config = dict(
    num_hidden_layers=12,
    hidden_size=256,
    num_attention_heads=4,
    num_key_value_heads=4,
    head_dim=64,
    intermediate_size=512,
    vocab_size=1898,
    hidden_act='reglu',
    norm='layernorm',
    norm_place='pre',
    norm_eps=1e-06,
    positions='learned',
    qk_norm=False,
    attn_scale=0.125,
    bias='all',
    tie_word_embeddings=True,
    parallel_block=False,
    init='uniform',
    init_std_qkv=0.0419,
    init_std_o=0.0,
    init_std_up=0.0419,
    init_std_down=0.0,
    optimizer='muon_variant',
    learning_rate=0.0102,
    beta1=0.93,
    weight_decay=0.0,
    lr_head=0.0112,
    warmup_steps=200,
    schedule='wsd',
    decay_fraction=1.0,
    decay_shape='linear',
    final_lr_fraction=0.0,
    batch_tokens=131072,
    max_seq_len=768,
    doc_mask=True,
    train_tokens=514800000,
    max_steps=3928,
    dataset='wikipedia_en',
)
Each number is 128 + 32 x the weight over its row's rms, rounded and kept within 0 to 255. Layers, rows and columns count from 0. Numbers have three digits each. The size before them is the row's rms in percent of the matrix's.

# down: layer 2 MLP down (transposed), 512x256, rms 0.0802, rows 419-435, columns 0-127
# gate: layer 2 MLP gate, 512x256, rms 0.126, rows 420-435, columns 0-127
# up: layer 2 MLP up, 512x256, rms 0.129, rows 420-435, columns 0-127
down419 099:165136100063111136122118130102058134152114151035145127075116120105041111144112124110112159148152081122084089160111131158093181085133141161120126139177132146137170105175118132065059163174113184070120149155117079210086200173115126145138139095132152114101164111118167125134123142091111115136086109118159119183148093050149118122115174131118127124189126058127121072156144114097137112103163
gate420 096:141160118193088114114124118094107108187129113185109121178109202147147103068189139120085112103166082085163092132131132151107133113178117186183114100153132117041107114130117167119125161104097089152081118141090085141144144080166093158222137201146098138148112152158106128159148158153081126159088150132184125171197140151128107133098087157129149099122137169123141151147107103108071096128093
up420 094:108118144160136127111075161063115133108113123095135157107127085150099128143093154127088080071161158181163192110118147090119185126168234129153134174077118087130159113146145142156157115076103100071143116129157149060130090131143150063128112123160128087108139141082139105094184185106139188130054204119146133154126144210060107126189175150156105063170151119151122162135057122107102094120116
down420 099:127080203150115147159082158121110080124133097114081180136166103109140116106132173091136109121112171147204091111099165141110104153164089152148127167151129126140157125091114106118109146142145144144087121123062109128156089078153148202170178189137087137190076156165130115085132198170048135133170141193156130188140135195110122151082155144080133133149101111110141154108122141099085138091136
gate421 106:110110105105136112147104076056115113132088167102139094136152121167099113162120098147122154108153131117122083128103193104124173141092119144109151162159083128113124184127110118166116121073146088132122116119143100128119119121110187123145189097156072088162094127110115144149121161108153169135100085152081104106202133142157189180205101152141126120173113167154138117112134105079161109082108
up421 105:151138078064156167156198182123134171080179070130145126144150112159133113110137136156126121097102174160114155074148125160173104065095167174131120146091131159096116109113149141186135144122102130129121127194201147066135123101094117128147113076144156121168157116156144105128149224153132118144145129181141128080046162127093140141137164115135085157122120139045088124085100140156130157141206
down421 106:165216126127123139148171138165082167121067149163119166119137084105056126129132180127155138144162176133146137106203152123130150104165129097096087124138172121168156113173125089136116129163101133121158110154164158128135083119139146105184121130123139153146152091098178081121118161096165116151090108139131156077141120117068132182115124173158066160123144106097107105069050120106064115118189
gate422 099:086150122102146030128123164089180171086105145158154077170155131164106084143143173144035040140130159076095108140158128188146119162113130137107116148128105114180161122164111105141105143110126172093131134161114138094127101186132131166121146099089127161077163073166152181151114157166182114062156153153147152126133133150172152112151145149179129136115096130133068100124134097046076136129147
up422 102:154158154151090134172127111140144144158130101127116136151156104115098098114094114143063088085080105117092130113104144109140161104150143170150118096138100138111155145107141117128089132106136135124089138072160110140123122163066134124140101065178134088200064132132149100109116085101109132111050132087102184139151089156158142186160089161155182153172112095161072148107097118101094187107105
down422 103:131129119108107121176122083124111091150146081096118118125127156118139060117113117187046100120106113133139100141130147103110114132174151160119120122102170137066096164089115166139125135135187160145176152101131121082148141109055130133144151113134188138128077230093133107117103136086061147100081168120131093148151100095148123171132149101143109087100090085121127237094131155138107147129157
gate423 104:144148088122179112130162072073111140180100132070109111073094103119103112100157084190115100113130074116100077132178144133128156110173110159159121109163129146193139083117138143163099099135152149074074173149101087112086127066105147068173165127123133191116128134179143165092111136120091076132141137135125150156129131102133154134179134156125150127144087118115112167079096089120182099116196
up423 108:151099094131174106101096143083114160076148116147150118123140128121144072138147123125168146159160140155122135147108130119153101149130165096132191074170044122178066144105160144114088145098188097074129138138142132086145182088122086134114155147136119134181201082108146147151135110155119057152128158093131127182119152121122177085155132152119114110134115112096115114087104145114119054130131
down423 101:152148144155096083107120089119077090175119100080113100135088108090135147050138139183096127130138138171133126168135176130118121183175120078133145172058181118093117116153077168192122128123150112082128141161174083133150099097130168136148131156088110149111105140093126134136126136072101150108124130137130136155155112143132103112146120150169118074111096094168182106156192154089155183151152
gate424 095:108096153103065109113178166133180132137146161087123107145136113170164120191126128110155108149110188138150143168159165109101115118184103099130175135137144192127166136174184125144161113099075107109111164105084157133130134113106177100187111055126105177128118199112108134123111122148204071103138181153108101081092101141118051117117130105177089130169135115210098117127111105149102140156156
up424 096:158122136133198171137126108102153159157099187191184121107155180139112120146127149143091112106125099139137142151136108142050110126142102064093107066068080106119174106118120167156104149085135088136109158115148150125078119125098196123149138148135146155081155135134134101163141164177166146125090168100121147091135114138190095129148178173130214126125097154094176098142098113075120086170178
down424 098:135144156107093097153133118145110149138168062112169144152166147139118119135125128104118144117170162117137113124155119207131157114129053111149175129124067164090137127093166144139058111106132177122142114207118088134130095146096125128057063131035151132133117128109134120138064104124103108119137111156091070124092083147075196107098062122125081089158103117176132212196053103103070159181154
gate425 096:188127118164163090096113082115174134095091110107110060096107132099117111129120100103108142118089125112119115157102132144163177139136147181167158091108154074079110174143154184169158093151084171110129126115137171063110123116144121129139170119137098045098127087102163194157075164163106195086113136108144154152165191122129070042106164173136136153131049134185118158159157115120179188133105
up425 098:108140125109114123159077160136140097116137094149158162132087097117093138088180174112149096171197216118128132127115146103115038084126110088144115194129096125125095148072104107127128139093146099200136116131110138124138065140105160147129096137123122178101176111103115096165143109127141133141161119176116107052036117186066156141130071035112149092137131090144143125066140106122095104124138
down425 098:153094105171191090159154145155145134105122120198115141167129186137154099121127113151100174094187130128132121160084075151148121117142069128195138129101106115145130135172103150131128141049081134132150100134183146149130135147128104146151164132161156106122148128158160084163083145114101164179081100151073135157117118087069153125121069101127096081109134096146133168114157112160106053084087
gate426 102:157145151145135080142088142133168123207142109150178114104115125093083149205161163140085121140094131100101111160130148155123122167090149131156144087171156164118066105122103116080145172150080120144111130153167072064134108098138083115140095097165167115093135171141090076177134107078140114050108119136079078123092117116151169111056088172115152142158118144168127193138099105137134093127168
up426 103:122124182147150151084188135173146129116102078158097155094203167158122106186137105192080117124101125095071102128087111107094162149121178115138120069130138128116169142174098108128144084139115132170102127108122131113107150138105157082171122152122124149129125155159117149176064117117186119054178173106095137131210140107128123101078096140120151129156128157137142146093131147112138177188086
down426 101:148124083126084171109096125103115102126079155093169084108149096137143073169144093089144122127152120119122148127152175099112093164193096079120162120168167120106185204140112138115086124113123111153129191106089074123111157106119061144146098127160134117137112177143148103102072112155189071104114120071060127184204050139127145095075114122103156113128127089132168145153205174110113122066159
gate427 110:136134106125198126074169124144126117091155142149160108098081157121118142093086120163113115119102089150151155121152176091107151048101108087158132145132114063105140167125141153082098124120100101191184162087170151104125119111140140154102198051148096148222082120163122146101122105143144171136154118107099111108144209126132106153136132138111104134165130172092080104139115086162127144138062
up427 114:165133098164155112194087114168081109137151146092136111102116096126109123157102140135137170112121101161107106094180102126064148103129140136120172130130151135128118153151116162145098099139082115126145079177123166099109129105142127199105109114100087129149210126099131096223134122083115108102119134183143166111090138121157119092129089140120140149049158101148167131116119120175121158087106
down427 108:162127123136104161135090096151065123125091164098118072165114127143086131123137178107101154110173066160083108067135158143163084091104127141100175126121170132158139142194107174076136119141155183121148132128123130146095119088141162126146139140096150166127116107158148104076100075100149089153124159135163033109138160117211134160139156121151087111100145108204105131167181121140106101139100
gate428 100:069159165066109129127163214153127069139144113164183092087130119136153103095136203130182115141103129135111176145132119173167104109117131155076141112109129123132133140083131176075115145125131113109144116136124115119146070168073108104074187137127132128079124087198107158167149135045050139088126159114144058179099174115145162137182135165103140134128079180162110084053121092084093108130122
up428 096:142163141102166054094090165132097096112143093130172128130175140155125095172129106096118139100129127154136120156107092108118059151169179134155169154156126173161103090132139173152130118140104106147159102156126105076107195101134121104162119146108124153094069177093093068126127157152163071162116132069116120154157119124116091056205103092124107141065121093183117123139098177165122144102127
down428 096:056104148067077135179132137148099122185090169134056143100137126104093162111147086117149135142165143100115148127123116130139135103116133108182161118126148120134138162124081151154103136108170158117061129107181104125121152119151122116061175144139141067143136160097085196161080120136108205135156085117158118119159120179132128088137138141141139093137191097129124144123166098091108143152158
gate429 102:164079147116169177090162055066111162168150133109165161193113125203160143127094074139104171094092128077128178096116110145111125117095092114126108118121157102115056143143127120125156082084124124094115099077154148121115128139154116126167141186151154113108080124100127135175166128145155073091095154100112163142142157169191111118138114132052173025094136140119127046082083118165124121127113
up429 091:133074124124125083107080162090104194148149142123096124164163161110169120099169171124091133157096162140128124105180136081138110171044155158139152092169141102190148141108070133059156095158066117145124144105103167166124078157120199126130096141159144115182132129141113144091055123115113155101188138114173088141123193138135145098155128067158065095152116122161110137117175137144139204170078
down429 098:158103154151120143123133072100164095166123114190169169163075137099097156114177161186142116115082164132144179135117108086114055118095084140146118101086165068149116127120127155118134018145153142138045106154113071146105118170111107136142139127123141115156114143115146139147163130180147186114148148135092101155130117177181221134089073160118146147100154184171142132139128107165148083160165
gate430 108:130114184143157093169166188048044184093175112124181143145078123146138122161118162112083179133134124117110128136093126150105177164124123141183184145150084125182121211163154159136176150187111104115107167132151114107121101121195097110164201110139127203078134120137071130107158119115063136153148156116106161184129125070151148161137154188135073118129067098167105124113106125119148113120137
up430 112:135089131152151136147148150104199121169079130081165114092168092092159182107146086177118118134128189112145066133168088130145138129115109063063118131132145158114129128100170094123131109139179151170146088102073150112145109153059115088095104162148083143126065122167116164168093139146116138112103158091095148170141052165192112110098133141069130206103114114109128087158135165138130123137129
down430 106:111095148088135124112174117149122095156114160169099118173109109118074094118133107107139159066158123132132113076155218135143116118136163084085096112111082177139113136166130171132105097165123116157157079118143106121133103131131159143131151103115107079169106084120121143154140120163119115149111128171185125152167120155122089139122123137151127154143082088033081136103188107108126077170140
gate431 112:158143157085097089130151144144141112121097080135117166183082160196155076096162152128143161107120164143128190115101153145121147119060161141160112141134129111079132154109183149147123168120101088163148139122107110122152087145160146160146089109123111108135172148171109167142111142140123129143125139163139108094125191136129125207129150089157120112141095071094115169071171134146124133067115
up431 109:146101161139143162161136096107134094140090103107172157186176105173179194114115082174139102086093114125101116141076087150155170095191135136130067178093080125131092117161161151116107138087105120164072135126119102105138118099160129097162180186119129121118145133158124215171196135138088170186139152108109103144112127140126155137165158065158062142086134072110167131131036152177153135155174
down431 107:198087153139120095124087157157106162072152096093090131130169146132083164121098118112139118199095150135182160074101189167119087120117094128113148085126150130114145091148128093101119123153118074151111187177139108144189130078141214142162117087190066136197156153122107143117070130060114141153128121116133178108147085108092083150149158209188089151090130171105131099153115105185132104149119
gate432 103:145094188137113133176150157056133087062177105114128127147142145122142108106072182099175103038096122141114141091090136116138106096144126119115091146105123165125069167091084125126151113115097081090161158134091087143104140137143074098119140119160080114117139144157148089109168113124124150121141106106142100123130117134085194117177124125153094165124082108153126090170139107108099182147124
up432 103:121121132126137102152114150134106119135040164159132072126129153175147136173063140180132106129079163118155151080121142055170119145162128105100123162160124120164155117150129131131125130118134094105170147081143145102074135128116062115146178126149073134155118123139124157110133097133092152106129125094081139100158156117114165115120125094113123194169103112138141127171162066128160088165114
down432 101:187059137153114115109090144149117133132071097129150130095160138161134126147100150170141107152123124136121120066067177131109090121100110084112123119121108124170102053088091131118121175140181220098090123146095124150104158133150132134202125097098146134172120108175115101123141111093150056121136155194150166138105153118134130094120163162120160141172094133128114114183079105177110157169137
gate433 099:107136092140154182187116072093141135125123085135129130178110126088107100168075108093098101127206115140127165089115142138128140115133137137115105082100092114154121177141139142102135120126146155143128117155153120134150171150127102116210121126116151176132115182152141116164067126119153086098130133119136170060116215131154107085052133173132130067139174123110093131099070137060192124123130
up433 102:109136096127106181128070062090157123113061155130158136158191106187170165202101106127110134100185103114179180120145096099147165178089155114191120087128125151190105200120111127083101156115138178151119179099145116058125175135149126085194174148111151114155090158129142130144111182165115174122129195069135156110124159156148136139166177118136153125156148170149121158125142145092159131086123
down433 099:097144174172108074142085178084136112116144159101115099116171101101091109165084156100201168125136147122111137085135095101156138143159094138108154088120124101127163163189060166143181107142153128101130115164126080103132143119159173071117097129133173113116150117142116094165130118132172171166072138126074169141116122158121141140142136152150166166111118172158127121113103131148092141118094
gate434 106:135074152092112152124180154162170151121101144132135094111137116094164056204128102157069162119095112099134120152146091158064141099115085072155138124083090162121122114091111141154152086104086136052096127168182129177117108142103134102151114104119118060111102105141079165171138126184155148121149087178134109104160190142148163101171117128107088184087158161140136122108101175087138160170158
up434 103:135090084168073134137086139119142139085081093077071125134120155131102110076172066181150099149134117124224118080174133137111176158177155086120128145152129116069099079176110119102122138119139122155139120123130125115104129135160147100154102074113097110052067114135113150124152154110195189126079073065120116112146138109049134116102128176127079145091108134126145100110141108119138137098151
down434 107:121128104153095121116126128105168138070079090051083111069178138127096146093151089169151141139119113150092101109233086083147132104146114126132107130134128124077166132167080139127134167143137092139135111147113191146144123094140129086161112134165134112133164081087095141119213140140095138114070130106127114175048119082137142165097109103104058210084106140081164076171128114182132148140143
gate435 095:145143093136152145139102050081127126103157151149157133109111182137138109161130192106125142134114126120150156137113115142148153176094098171110111164132088108072151135097140148148144074107076123163129119121199104060075146091086102134164105099172098091123145194145160136162160105100194197083130122151120160091110083105067157160094201122116149068153147107128096096090146092083143100140092
up435 100:140132205089122131174108103148156175135134146068131096112086158190117121122157145124157060104076168128108123094113121095081165161148089082131156121132135139083120105163114107062098107084069145172104094155173114117113118128170150145065085160164154150168131177125118128135123084090108136069127131167173125120111088123153106164078135155122150194134115148115120098148150178109141153148136
down435 101:189119126169130185114181089098155089109113119155161142094087151102112150160153176133093170124152151099156162171128082118095081166154118171109168138101086142139145096165123127126062126101140134061091198189164151191132120081155068151124147113104145140161102143105107128168156084133109069178155062151142123154162142145127133162117173112166124089125144139080101096090161122109124152068160